config = dict(
    num_attention_heads=3,
    optimizer='adamw',
    max_grad_norm=2.0,
    final_lr_fraction=0.0,
)
Each number is 128 + 32 x the weight over its row's rms, rounded and kept within 0 to 255. Layers, rows and columns count from 0. The size above them is the row's rms in percent of the matrix's.

# layer 5 attention query, 96x96, rms 0.175, rows 0-95, columns 0-47
size [118  81  78 102  91  82  99 120 111 108 113 105 100 125 106  91  72 109  96  85  68  94  98  77  97 110 107 110  96  91 104 103 115  77  73  99 105  82  88 106 109 109 107 107  99  96  98 116  80 117  92  80  79  98 105  68  98 106 111 109 100 101  99 101 206  71  69 109  97  89  91 115 128  96 106 109 109  92 102 112  69  90 103  74  78 100  97  82  86 103  86  96 107  97  99 106]
[[168  96  82 102 129 106  88 138 104  98 170  89 141  99 108 146 194 107 133 102 158 178 161 106 131 101 149 109 124 126 158 128 134 110 134 122 143 130 115 125 185 140 112 109 155 104 139  84]
 [ 78 190 164 108 141 143 159 113 156 165 100 134  78 143 137 100  45 108 117 161  76  72 137 127 103 167 116 178 124 148 134 109 129 139  98 122 128 151 186 144  77 134 162 148 114 144 151 148]
 [102 158 196 207 110 125 189 121 137 158  86 129 133 165 145 139 146 111 123 145 111  67 127 169 107 155 147 101  78 122 121 202 145  85 113 149 108 102 106 137 130 138 157  87 114 166  93 118]
 [165 120  41  63 133 142  60 129  62 129 164 108 157  71 136 117 187 116 137  95 157 157 141 122 147 127 123 124 172 101 145  99 111 122 116 102 115 115 136 127 172 176 104 156 151 122 161 163]
 [157 136 124 102 163 143  60 140 121 114 186 128 151 119 102 164 145 140 187 157 127 166 104 157 129 139 175  89 114 132 106  82 144 139 142 104 131 136 102 155 187 171 114  83 132  83 147 162]
 [165  99  91 131 146 120  69 103 104 138 199 123 123  55 123 138 166 150 101 143 137 180 118 135 146 100 112 156 154 139 142 117 136 225 150 162 119 143 178 145 169 164 131 185 118 123 183 114]
 [ 89 121 183 156 108 139 185 168 158 133 181  91  93 139 159 116  92 162 158 114 164 201 134 110 123  83 102 131 109 119 100 144 132 140  80 154 145 105 150 109 143  74 119  75  99 173 115 236]
 [174 103  62  78 170 108  94 141  90 112 166 110 153  54 110 136 147 126 151  66 184 203 123 136 167 132 149  89 155  69 120  93 118 106 128 162 133 125 128  95 147 101  54 143 154 122 142 193]
 [119 114 113 148  90 142  24 100 110 122 118  68  95 140 158 169 145 145 143 157 109 105 115 120  96 105 153 133 121 152 151 104 158 119 108 113 144 120 121 166 138 176 144 134 120  98 185 111]
 [ 86  92 171 148  69 158  77 112 152 103 121 116 103 190 107 127 134 119 114  92  99 130 146 153  76 102 128 151 109 168 141 102 105  70 138 101  84  81 114 132 116 150 107 158 143 230  57 108]
 [152 163 149 129 137 163 119  95 117 163 187 128 111 130 150 137 151 121 144  57 155  72 118 206 132 157 139 113 120 108 153 132  93 179 128 178 137 131  43 130 141 149 124  96 119 187 158 163]
 [149  97  48  96 103 124  97 154 126 167 131  67 135  42 184 102 190 162 180 110 100 140 131 100 102 119 139 157 130 100 142 110 112  98 136 125 162 153 144 127 132 130  87 126 106 190 162 128]
 [180 179 109  76 140 129 155 133 121  92  85 120 151 157 154 149 140 177  89 127 174 110 150 132 171 170  99 104 182 136 102 136 114 145 133 202 115  98 148 185 130 135 114 150 101 144 102 149]
 [187 124 160 202 116 154 184 171 162 131  75 110  99 158 173 167 145 126 150 163 115 119 125  86 151 125 120  94 111 146 143 185 156 125 119 130 138 126 128 169  73 114 103 118 106 116 118 110]
 [ 88 120 151 133 128  93  93 114 137  93  89 150 122 139 133 124 106 122  59 171 141 144 116  95  52 145 161 169 147 127 126 177 128 105 111 136 108 113  85 107 103 114 153  93  90 137 174 113]
 [139 141 123 111 171 150 105 166 158 151 179 220 153 131 172 160 123 128 161 104 152  92 122 132 128 145 113 189 143  88 124 131  76 161 132 175 170  91 132 145 115 160  81  51 132 121 132  72]
 [153 116 149 207 124 155 117 103 182 112  71 155  72 130 130 142 106  77 135 175  89 165 129 124 140 125 119 169  94 162 101 172 142 117 109 114 144 136 106 145 119 133 114  79 113 133 149  43]
 [154 118  32  44 162 128  92 134  79 121 166 128 156  67 114 110 128 129 169 112 128 169 134 117 153 107 134 130 166 105 113  50 134 122 147 109 132 118 128 134 180 165 103 178 127 107 151 154]
 [112 155 191 175  92 113 216 112 174 134  79 112  65 199 141 126  53  97 122 173  98  85 121 109  86 163 146 150 112 130 118 181 119 127 122 133 154 163 152 124 106 115 187 128 105 158 112 105]
 [132 148 182 237  62 103 122 146 167 108 116 120 102 182 106 141 148  54  94 147 162  83 152 117  48 180 149 149 142 157 146 150 131 130 119 138 167 155 126 129 132 138 142 109 142 133  82  75]
 [128 157 235 226  95  80 128 132 170 121 114 114  65 123  98 147 114 113 113 132 105  78 111 138 153 123 170  79 101 138 146 145 114 132 128 152 124 126 130 156  90 102 163  44  82 156 101 137]
 [123  87  96 118  94  92  32 136 109  92 155  93 125 101 105 146 138 102 165 121 180  91 151 110 152  63 166 100 145 163 117  81 147 109 119  98 110 148  95  90 118 172 135 106 169 102 123 161]
 [152 101 126 106 145 157 105 137 110 138 185 134 154 104 155 136 161 187 161 165 108 150 153  82 102 103 138 131 160 175 111  98 145 174 198 112 137 131 142 157 138 161 147  72 122  63 139  70]
 [ 90 102 180 174  80 162 129 126 149 152 112 107 122 171 168 133 170 158 129 113 109 125  98 139 102 141 128 153 121 145 117 130  86 117 131 180 104  82 117 129 151 103 107  54 127  99 175  97]
 [101 154 135 184  83 162 140 116 158 107  88 115  82 193  88 143 120 138 105 143  78 112 137 132  72 117 109 142 102 105 140 182 185 122  83  95 168 101 102 173 120 158 150 130 108 120  96 132]
 [137 128  25  86 186  87 156 124 112 155 149 134 127  71 137 101 186 157 139 125 124 178  79 148 167 142  98 116 135  65 127  99  57 114 109 122 107 141 190  90 141  89 131 153 130 160 135 111]
 [152 118 177 146 102 149 132 101 164 170 131 121 146 137 151 187 131 149  92 108 169  72 106  83  52 161 185 157 169 122 163 137 109 147 138 115 156 123 120  92 132 130 108 138 105 121 126 142]
 [152  83 103 105 152 124  88 117 122 119 127 109 212 132 136  95 129 131 171 145  91 132 160 129 104 151 141 112 162 101 144  80 197 129 123 163 162 139  92 154 136 154 113 170 106 132 128 113]
 [157 187  75 107  98 127 133 103 106 149 113 116 126 141  90 160  85 144 158 109 171 133 149 179 136 164 154 119 107 152 114 101 154 129 105 118  74 135 129 136 112 150 127 252 152 102 143 103]
 [114  62  98 121 164 148  80 108 159 120 113 138 149  70 143 132 164 115 133  52  51 138 134 132 114 140 116 141  98 113 111 140   0  94 121 151 159 130 165 168 179 117 112 148  96 134  97 163]
 [114 149 131  79 144 124 189 168 149 122 176 153  97  89 105 123  94 104 158  60  67 119 113 116 141 113 110 105 154  86 173  76 148 194 144 124 115 148 137 167 107  92 119 179 124 126 142 125]
 [ 83 171 155 132 128  57 165 153 134 129 177 116 111 102 107 151 155 101 169  81 162 100 201 143 137 186 146 113 154 144 137  93 148 195 127  74 129 156 104  88 114  88 158 159 146 108  91 117]
 [141 167 121 173 160 146 137 188  72 125 123  96 114 136 160 163 143 170 130 109 118 130 125 147 158 129 151  95 186 117  60 128 152 134 153  86  94  85 106 118 190 134 102 141 127 103 154 123]
 [ 97 113 116 127 113 140 146  61 168 140 161 173 140 173 131  87 118 130 101 133 150  88 116 131  50 119 115 175  58 120 194 108 135 142 127 124 158 180 126 108  83 129 138 123 128 181  85 102]
 [133 122 122  76 124 159 189 106 161 164 144 131 127  84  92  97 127  67 157 175 132 125 148 160 111 150  98 142  36  69 189 154  74 115 144 121 144 171 118 119 120 126 107 107 109 167 117  61]
 [ 98 113 116 170 145 164  90 179  74  94 108 127 110 149 151 145 143 178 146 131 100 204 140 112 131 167 166 121 201 130  59  92 163 134 169 156  97  53 170 144 161 125 128 136 157 112 164 163]
 [140 158 149 135  83 102 153 172 134  95 110 120 157 141 155 163 160 156 154 138 154 156 185 110 194 138 150  55 150 165  69 155 192 149 134 111  93  99 102  89 183 124 129 141 120 114 131 179]
 [155 136 131 180 133 167 160 157 172  89 106 127 150  90 161 106 107 144 141 153 141 121 176 129 109 212 114 120 190 187 102 130 157 147 126 102  69  99 143 129 156 164 160 136 163 116 136 243]
 [144 188 158 140 157 118 133 100 188 121 146  88 122 147 170  86 104  60 146 184 195  70 152 115 115 161 146 128 136 122 165  91 103 115 150 143 177 166 107 115 169  71  84 112 145 151 193 136]
 [121 129 127 172 116  67  85 167  98  47  94 105 122 209 131 146 145 126 164 154 137 188 138 115 111 152 195 126 188 154 102 133 162 124 173 148 106  95 142 169 126  99 125 114 144  61 173 163]
 [182 122  94  99 110 138  88 104  81  97 130 100 143  99 153 181 156 195 107  90 101 152 105  81 171  93 148 104 126 137  85  95 128 145  80  93 103  96 134  95 141 130 117 103 125 140 128 144]
 [154 123 127 116 152 190  95 113 122 189 152 130 120  99 123 144 117 121 107 116 161 125  69 125 139 146 149  92  99  89 121 116 147 111 119  22 141 110 113 100 141 113 125 182 145 143 149 109]
 [158  66 118 169 105 102 170 114 168 190 168 176 115 119 115 119 129  69 177 113 133 149 112 126  82 170 133 107 116 133 164 133 101  87 139  71 140 133 127 118 103 128 149 120 104 179 174 168]
 [163  96 142 129 139 170 124  89 160 132  84 177 157 153 116  97 128  71 162 164 129 203  78 150  36 131  91 182 162 122 165 136 158 119 171 158 113 143 127 113 142 112  80 115 102 137 136  98]
 [171  70  96 148 137 155 152 117 120 128 138 131 142 123 153 139 128 182 102  93 109  88  78  60  72 105  98 106 118  79 137 115 105 153 129 126 106 127 131 110 139  97  98 102 117  82 117  83]
 [159 120 131  83 124 148 139 144  48 120  49 135  75 135  80 151 159 122 150  87 109 113 133 163 106 110 118  68  54 123  75 130  96 102  77 136 146 142  88 123 153 140 123  90 134 179 114 156]
 [ 95 104 134 158 141 163 154 114 161 174 130 183 107 133  70 136 107 115 114 103  70 137  64  69  78 153 138  90 133 112 142  70 170 105  68 109 136 111  99 109 118  99 129 101 159 156  67 127]
 [109 123 161 145 127 128 120 142 119 138  97 154 120 161 141 109 138  67 219 123 149 141 114  86 183  91 115 130 154 109 120 114  98 124 127 129  87 103 168 155 143 106 106 144 113 149  75  89]
 [136  99 123  97 124 152 117 140 105 113 161 156  87  73 121 151 146  55 172  88  94 168 116 151 148 113  99  87  83  95 111 143  87 146 161 123 100 183  92 111 120 128 117 164  79 107 125  69]
 [135 152 123 163  96  95 104 163 103  66 101  94 140 189 142 154 128 148 137  98 146 150 133 103 130 140 156 148 202 162  76 114 153 134 135 141 102  70 136 139 161 126 153 132 166  92 168 215]
 [148 120 125  96 124 158 123  71 150 157 159 129 108 119 114  90  88 105 121 151 128 104 128 134  81 109 105 154  74  79 194 105 122 146 117 137 139 192 110 132 118 148 126 138 108 189  67  56]
 [124 118 117 146 118 188 126 108 107 174 163 147  95  79 122 111 122 148 123 160 136 115  90 143 162 156 100 100  79 117 100  87 116 149 135  63  85 149 187 112 149 152 110 161 128 157  77  43]
 [164 144 142 107  75 119 106 110 150 127 163 133 153 163 110 124 225  71 110  65 184 135 106 111  81 163 118  84  68 107 127 191 101  97 149 141 152 176 106 123 149 116 106 126 124 130 132 102]
 [158 132 119 155 185 135  83 134  60  95 120 174 110 166 112 141 153 140  76  63 102 119  77 134 125 105 153  73 187 113 121 124 161 147 125 118 100 140  70 104 129 151  54 105 119 104 126 147]
 [161 102 176 146 119 158  95 164 101 163  97  92 168  72 150 120 141 141 166  94  84 168 142 100 117 129  99 136 182 123 118 152 129 118 118 196 157 120 138 157 164  82  83 133 105 152 126 102]
 [124 102 102 105  77 100  64  60 133 151 146  86 133 133 177 129 123 144 144 118 130 120 136 130 138 114 118 123 106 146 115  72  77 150 138 134 104 127 143 100 100  98 165  89 105 116 167 154]
 [135 135 111  84 147 168 123  94 140 161 145  68 175 117  97 150 109 159  94 143 107 120  98 106 130  88 140 116  63  70 112 134 139 110 107  52 127 123 152 131 165 146 169 123 110 187  97  86]
 [131 130 130 106 177  96 134 149 148 152 140 170 148  75 139 113 135 146  52 123 117 146  85 142 120 140 163 180 180 139 129  99 150 156 109 145  94 151  88 124 130 143 108 205 177 132  85 108]
 [170 138 106 138  63 169 140 131 149 109 162  71  99 103 137 104 152 123 134 162 173 108 113 118 188 130 109  91 126 105  95 120 174 188 126 122 136 104 123  83 168 155 128 134  97 108  84  62]
 [153  97 136 132 113 129 197 155  73 108 111 121 117 205  88 149 136 100  86 153 144 113 127 145 109  80  84 124 133 110 122  95 171 182 124 154  93 132 144  88  99 166 103 138 139 136  59 168]
 [174 119 116 159 109 143 152  71  87 129 130 164 102 170  45 161 164 146  54  86 123 152 103 144 167 151 121 144 118 102 121 137 140   9 130  95  96 104  95 151 104 144 164 134 150 181 113 122]
 [149 115 169 167 169 130 152 152 161 110  99 173 163  79 120 123  50 123 133 114 102 139 120  62 103 101 142 125 124 134 171 138 116 160  90 120 192 173  81 195 105  83  89 121 116 188 117 123]
 [113 149 174 161 115 120 132 159 150 110  85 141 142  82  98 127  70 150  78 120 172 123 153  82 143  72 124  64 123 135 105  98 151 146 200 160 116 133 166 179 122 110 159 109 125 145 109 143]
 [156 107  83 116 170 107 114 151 144 138 143  95  57 102 101 173 121 140 133  86  99 139 130 139 109 126 102 168 141 155 144  84  91 132 115  82 214  77 118 114 135 136 110 112 163 136 140 152]
 [128 154 135 166 128 110 109 111  79  90 120 106 104 165  98 176 135 154 142 127 163 119 134 143 137 174 193 102 152 157  79 107 139 101 104 119 133  56 176 118 168  95 143 150 188 116 195 173]
 [125 120 107  77 152 130 140 106 182 167 136 109 150  85 120 112  94  95 125 109  95 107 139  94  72 106  91 154  78 141 221 174 134 136 134 128 129 197  72 133  94 149 122 117  52 135  72 108]
 [155 118 151 137 120 135 147 127 179 179 131 166 174 140 165  62 139 118 141 133 148 142 190 145  80 143  56 152  90 157 203 156 102 114  72 127 178 161 126 154  63 102 101  96 162 173 132 136]
 [125 159  89 140 137 127  91 148  55 107 131 139 175 146 117 182 188 180 146 146 128 122 142 139  90 151 200 138 129 109  72 109 175 106 107 141 144  70 166 133 186  92 135 181 172 114 163 180]
 [154 101 179 133 113  94 130 130 118 105  57 148 115 118 116 144 163 132 103 127 159  84 129 149 175 131 144 101 140 135  79 133 163 114  68  97  99  88 174 172 155 142 140 131 171 101 154 134]
 [140  99 139 127 115 160 198 168 128 112  51  97 139 157 178 130 171 151 136  69 176  53 176 114  81 128 137 180 121 145 116 118 151 135 119 123 149 126 141 158 126 154  94 168 156 105 101  96]
 [102 106 111 137 103  88  91  87  65 105 126 167  66  56 136 102 101 135 142  98 131 135 118 144  70 115  70 203 142 123 155 102 108 152 122 103  88 128 102 134 130 180  88 151 150 109 130  85]
 [113 200 110 185 116 123 100 122  57  76 124 117 109 149  93 165 165 197 156 178 118 142 157 110 162 134 151 111 148 127  69  95 185  99 114 100 133  71 134 126 162 107 157 151 121 103 135 188]
 [180 164 125 114 117 126  85 114 110  86  81 134 159 190 118 157 189 182 137 152 151 139 155 116 152 143 165  95 154 137 123 126  91  83  70 118 131  36 160 148 166 103  69 121 212  90 175 179]
 [147 151 167 100 151  97 149 134 141 156 125 150 122  93 130  89  89  56  91  88 152 123  78 117 111 171  70 144 145  98 112 103  96 138 175 199 119 166 103 138 122 125 106  99 127 157 182 144]
 [101  91 131 156  96  85 129 135 132 173  55 115 137 144  87 138  89 131  98 177 140 106 107 107  61 110 121 168 121 147  78  54 127 136 131 151 164 135 108 122 127 156  77  99 147 164 126 122]
 [168 161 146 158 120 224 109 122 123 128 139 126 105  46 119 144 117 179 140 163 129  73 112 152  80 100  95 125 118 116 124 159 187 156 179 143 134 151 139 116 158  95 152 166 112 105 123 121]
 [ 98 131 111 111 176 108 150 133 136 116 138 157 161 148 129 121 159 203 114  72 101  60 106 166 130  74 117 144 128  82 135 136 185  95 130 174 129 122 126 175 120 116 125 128 138  64  78  53]
 [189 132  85 119  93 119  80 137 156 147 119 129 121 134 151 138  97 137 118 169  72 108 158 116  48 177 102 142  82 108 128  86  56 104  88 117  92 107 101 137 135 131 153 115 118 131 163 189]
 [ 81 107 130 157 196 122 144 127 163 111 139 165 133 146 136 141  93 191 166 121 123  91 119 146 130 102 131 108 113  93  68 185  82  59 134 189 124 101 106 171 127  92 146 117 134 187 165 157]
 [127 176 222 106 132 164 146 124 168 154 125  98  86 123  94 143 152 102 102 122 123 155 131  80 138  84 132 154 113 123  89 101 126  99 160  96 136 130 101  81 168  70 140  48  94 140 145 124]
 [170  82 147 118  72 165 158 196 133 149 154 147 161 108 163 116 131 113 159 120 144  96 120 135 112 130 154 151 145  83 118 182  74 101 122 155 114 153 137 141 140 102  64 130 112 176 168  96]
 [144 158  79 135 172 139  70 120  89 102  91 118 124 144 114 176 187 181  99 139 106 132 127 116 151 148 201 121 134 117  75 103 201 131 117  69  94  90 159 142 174 169 172 130 130  89 149 145]
 [112 139 129 146 148 144 137  87 113 154 121 135 100 122 144  77  91  99 113 123 129 135 175 114 112  90  70 159 120  95 215 181 101 165 153 112 113 181  86 173  71 152 130 164 122 169  93  61]
 [ 71 120 132 137 129  91 132 139 167 179  68  88 167 131  85  90 123 128 104  93 198 125 131 176  58 172  97 160 149 168 195 106 128 175 199 144 156 157 100 159  78 135 169 113 171 109 162 125]
 [133 174 161 153  88 129 176 135 137 147 138 137 110 153  76  75  73 123 181 103 196 101 157 157 118 145 102  99 174 131 156 145  76  72 135 147 102 121 106 135 105 117 100 123 160 108 156 133]
 [105 117  98 190 132 115 141 132 101 101 151 148 109 196 108 141  79 162 102 114 186  71 173 121 117 136 149 123 140 167  97 168 115  90  96 128 168 104 136 100 163 103 161 184 152 108 133 153]
 [117  40 113 130 173 148 111 123 175 157 160 112  73  87 140 103 122 111 130 103  95 112 143 114 111 172 175 156 143  90 118  85  93 148 136 145 146 158 122 139 187 196 174 124 100 142  79  75]
 [126 128 135 112 172 174  96 104 184 147  62 143  84 149 149 122 186 130  59 121 112 155 106 117 133 111 143 121 140 191 142 102  68 163  90 105 115 145 138 111 136 164 127 123 216 119 181 155]
 [143 166 177 119 114 141 116 114 155  97 151 109 134 151 133 130 157 169 171 132 152 103 123 113 150 170 144 114 157 148 133 130  83  59 139 154 133  67  95 159 149 113  91  88 153 106 204 174]
 [114 197 134 134 115  95 159 140 144 158 119  85 165 189  69 143 165  97 111 159 160 137  86 136 109 105 112 109 136 109 134 116 112 136 108 144 172 129 160 155 172 114 195 132 127  89 110  58]
 [124 142 136  97 111 136 157 113 129  81 154  85 113  95 123  65  81 162 170  98 115   6 181 102 117 198 168  99 165 131 191 150  91 140 130 130  98 144 133 130 115 103 125 143 178 104 137 169]
 [116 168  98  65 116 117 177 143 155  66 143 126 188 164 147 141 104 121 182 146 119 105 120  96  91 148  94 125 125 137 147 125 151 136 125 152 144 152  58 140 124 125  78 115  88 118 100 138]
 [114 119 113 129 119 122  76 130  91 155 132 116 158  63  93 182 111 147  83 148 152 153 182 120 107 151  91 152  96 136 163 129 137 154 146 110 133 113 126  60 117 171 165  54 159 153 140  90]
 [158 162 137 151 129 182  87 179 102 156 130 172 148  99 137 157  83 113 142 176 122 193 130 115 149  84 137 132 161 125 152  49 108 116 124 145 142 103 157 211 146 109 183 136 148  81  84 202]
 [150  94  94  95 114 146 187 143 154 105  68 173 152  61 121 155 138 163 144  83 131 112  98  92  77  83 120  82 125  75 151 116 180 125 105 155 106 158 147 115 164 127 117 132 105 132 104 103]
 [113  72  99 140 119  99  80  92 129 111 197 115  52 134 156  58  97  93 146  90 130 116  92 151 119 123 125 171 160  98 125 176 106 133 139 133 101 119 161 124 125  94  71 134 116 144  83 149]]
# layer 5 attention key, 32x96, rms 0.15, rows 0-31, columns 0-47
size [111  53  98  59  68 104  88  59  57 102 109 104 107 111 106 116 117 107  56 109  92  67 102 134 142 113 105 113 107  98  99 109]
[[115 173 134 166  83 123  67  99 144 100 109 100 135 132  89 177 111 126 165 127  71 160 135 118 149 131 154  78 140 171 148 107 119 104 130  99 143  82 124 139 117 139 145 125 158  55 126 156]
 [176  70  97  87 181 148 144 172 171 116 139 129 112 115 163 116 119 171  82  99 154 130 136  97 160 129 111 133 191  72  81 143 104 134  77 154 136 175 179 169 137 132 124  80 145 129 135 103]
 [ 92 120 164  91 117 135  95 107 143 109 126 132 165  96 169 153 129 128  95 158 184 100  86 145  88  84 155 142 147  93 120  76 193  99 167 115 106 107 120 137 131 136 123 108  85 138 102 126]
 [105 139 143 110 169 123 149 123 170  96 165 104 112 121 108 118 122  94 129 152 118 148 142 122 126 142  62  93  73 144 144 163 128 122 105 129 156 115  99 114 115 147  97  77 168  92  86  94]
 [ 87 125  91 166  91 100  91  95 125 185 128 126 100 106  97 144 119  96  76 115 102 114 169 111 109 170 135 173 101 112 145 128 113 139 137 141 121 132 157  91  78 165 126 177 108 127 124  99]
 [104 153 148  96 174  97  73 107  52 156 175 150 120 200  99 179 136 106 171  92 118 139 118 134 148 135 138 151 124 152  99 133 157 123 127 120 100 111 150 134 130 140 145 150  85 110  86  96]
 [133 114 161 152 104 166 100 150 160 126 194 127 127 126  76 161 116 149  42 122  78 145 159 156 171  67 147  79 138 113 120 110 198 116  72 142 150 131 165 184 130 141 146 164 154  71  76 136]
 [ 96  83 136 106  93  88  86 133 146 139 110 150 121 155 106 113  98 147 120 109 128 162 127 124  90 112  72 146  41 131 188 163 112  78 110 108 102 192  89 119 104 121  84  98 141 148  80 127]
 [149 104 100  79 156  84 148 123 144 152 110 138 154 128 149  91 113  99  53 167 112 128 122 109 158 166  92 170 130 112  25 163 103 182  86 168 117 134  92 134 111 182 183 104  86 188 166 118]
 [140  79  92  94 107 192 154 145  89 137 130 148  78  59  95 152  83 164 137 123 113  82 101 129 103  81 177 123 181 142  96 150 140 132 128 189 130 104 160 124 105  92  83 160 166 131  54 122]
 [166 140 126 119 115  85 113 100 120 114 121  99  90  96 171 120 131 175 121 108 148 134 120  79 119 114 115 118  70 138 155 168 188 131 156  73 109  93 163 135  91  99 132  95 140  75  91 165]
 [ 81 126 119 186 164  64 115 102 136  90 108 130 139 182 131 148 117 122 133 149 111 162 170 147 205 149 132  75 145 200 117  68 137 153 181 132 155  90 136 126 138 101  81  90 125 143 108 146]
 [106 134 143 114 138 144 152 122 102 112 156 138  69  71  94 183 120  69 127 146 117 155 140  93 147 125  96 123 176 142 142  64  72 146 102 128 125  77  96 104 148 124 124 169 175 147  70 132]
 [134  66 132  97 128  82 117 117 194 137 208 134 166 127 152  63  89 177  96  85 132 203  80 154 109 140 141 177 111 154 119 112 158  85  95 118 194 166 146 160 149 110 166 107 127 116 125 160]
 [142 151  77 138  94 118 156 119 119 119 165  64  89  99 114 118 150 191 149  84 108 167 147 130  87 103 169 113 148 132 103  79 144 165 145 156 115 125 107 115  95 117 114 127 145 122 148 151]
 [ 71  87  56 142 130 112 110 171  90 111 106 168 147 146 142 103 126  52 105 164 111  74 117 158  89 138 161 139 165 133 151 158 151 176 168 161 110  97 114 132 132 169 157 184 146 129 158 137]
 [117 207 127 183 115 104  87 122  92  90 138 106 127 152 102 183 130 137 151 134 148 167 136 150 136 145 188  84 160 192 110  84 149 125 145  87 164  43 138 156 178 105 128 132 155 122 143 155]
 [133 122  95 145 137  92 134  99 151 175 187 136 128 100  94 128  76 153 136 144 121 105 162  88 120 144 107 106  82 156 168 136  85 127  69 160 200 163 107  91  70 164 130 142 116 127 110 137]
 [155  82 124 150 134 126 194 172 159 136 156 127 133  96 134 131 103 113 109 117  77  95 130 143 167 175  97 133 111 106  57 123  85 137  71 160 161 161 204 160 129  62  97 137 117 140 169 127]
 [142 183 150 144 143 189  95 141 100 137 176 183 117 126 187 156 170 178 205 147 121 112 129 114 189 122 166 158 158 117 129 197 114 114 109 137 122  91 171 152 143 110  51  55 118 165 138 136]
 [114 106 114 122 128 109 155 156 122 114 106 126 159 112 102 157  92 157 121 114  92  93 163  95 125 130  78 142 110 144 121 147 144 172 122 215 106 115 118 166 164 199 167 120  99 201 128 153]
 [146 115 147 150 144 163 194 145 188 141 139  82 155 108 109  70 165 150  76 170 110 118 175 167 105 126  93  68 138 101 144 171 120 158 129 150 109 128 183 169 112  88 148 153 104 127 158 117]
 [ 83 206 117 186 107  73 122 120 116  73 150  68 152 117 184 172 148 121 141 180 136 166  94 134 139 123 129 114 123 165 145 100 159 155 111 136 125 113 137 109 157 133 121 208 208  76  82 180]
 [161 148 134  82 129 114 193 141 135 144 187 145 171 150 142  82 100 134 124 158 140  68 165 147 119 116  90 176 138 101 138 148 165 156 118 163 107 176 145 152 111 147 136 174 109 188  94  67]
 [179  35  93  65 147 115 142 142 126 152 113 180 149  75 168  92 131 120 119 106 133  83 106  98 136  81  94 186 139  84 111 134 103 149 122 195 102 235 150 113 122 130 122 124 113 161 154 118]
 [ 93 104 128  74 123 100 162 115 177 111 129 129  56  93 177 185 117  85 154 128 108 106  99 158  98 129 114 204 140 118 110 146  90  49 187 129 136  94 119 112 114 156 155 163 101 171 166 114]
 [ 88 128 176 157 175 124  42 165 118 155  87 122 126 173  97 184  91 145 169 121 135 158 164 109 175  81  99 177 108  99  97  69  94 130 111 160 142 117 132 146 109 132  97 130  96 145 142  72]
 [102 170 153 142 123 147 107  99  97 155  81 148 103  60 107 140 194 108 114 128 126 154 145 138 177 186 128 143  93 140 115 132  87 142 182 148  99  66 135 167 139 120 170 116 184 192 134 130]
 [147  80 147 142 101 133 131 116 194 187 140 108 135 113 207  47 133 111 199 135 103 127 103  80 107 127 143 106  89 134 137 161 161  97 113 194 114 140  91 111 125 106  99 106 140 160  51 120]
 [132 113  97  82 101 120 107 120 123  30 100  96  93 148 137  98 165 164 119 136 167 120 119 149 174 129 139 129 115 164  87 157 126 129 143 175 132 105 129 126 110 137 133 160 131 166 128 174]
 [117 200 120 161 164 149 125 113 154 131 111  54 114 152  60  87 160 118  97 130 196 143 116 105 150 123 114 109 160 128 102 144  90 137 175  79 151 121 150  85 134 141 132 129 164 132 164 147]
 [ 71 136 166  79 115 118 115 139 146 146  88  95 103 135 104 137 162 125 165 171 119  78 175 155 116 153 146   9 120 137 154 129  70  69 152 134 181 142 103 128 156 106 153 160 149 104  76  80]]
# layer 5 attention value, 32x96, rms 0.221, rows 0-2, columns 0-47
size [ 99 103 105]
[[123 127 181  95 108  80 136 168 146 115 144  72 117 131 146 161 125 123 160  94 102 165  54 130 170 120  76 156 130 132 124  63 101  68 156 146  94 141  74 147  99  31 170 157 163 145 123 116]
 [135 150 109 149 135 116 114 145 124 169 115  94 131 142 165 131 167 129 130 169 133 197 134 150 197 184 131  99 169 126 135 171 100 167 103 158 100 141 148  58 152 103  93 112  93 113 145  90]
 [ 72 162 108 137  81 177 124 130  76 112  85 142 138 126 195  57 181 173 155 144 176 154  59 161 110 158 139 180 111 102 145 142  81 100  86 119  89 131 100 108 137  96 199 146 108 117 116 108]]
# layer 5 attention output (transposed), 96x96, rms 0.287, rows 0-2,32-33,64-65, columns 0-47
size [ 89  97  84  94 101 113 114]
[[120 135 155 185 176 140 132 162 111 109 158 131  54 172 109 130 102 119 123 103 117 184  94  82  84 165 137 189 123 127 153 125 204  23 120 137 108 122 101 139 146 120 159  43 100  91 134 134]
 [ 70 111 110 138  94 148 144 157 113 127 108 185 182 131 149  57 169 150 120 127  78 148  53 131 148 126 118 109 122 147  66 135 155 134 104 143 140 131 121 106 140 129 144  69  85 166 154 156]
 [ 94 152 124  75  99 142 105 139 128 133 155 139 122  74 176 129  99 108 126  48  73 153 108 143 122 102  89 152 130 129 141 143 102 141 166 136  61 105 165 158 187 101 159 108 105 156 181 151]
 [125  69 138 103 103 132 126 119 120 137 139 142  87 159 188 137 163 114  94 122 163  62 199 146 101  81 128 123 156  92 138 133 172 156 127  98 114 141 125 129 111 162 109 145 130 107 170 147]
 [136 143 113 182 102  66 186 111 153 140 176 129 150  99 118  33 147 120 103 117 112  84  92 171 146 141 106 118  87 133 112 100 126  92 158 115 170  82 151 101 129 132 103 198 120 125 105  46]
 [119  95  70 106 111 110 190 117 115 163 116 116  97 124 128 166 145 136  97 142 132 114 150 167 134  95  97 107 221  91 174 127 195 107 119 115  68 161 152 141 133 179 160  83 144 148 180 163]
 [140  66 112 147 107  53 147  98 166 171 168 114 122 131 107  60 178  73 113  64  98 112 107 134 151 127 121 146  97 168 115 114 149 100 170 112 183  71 145 114 145 148  95 100 162 179 125  79]]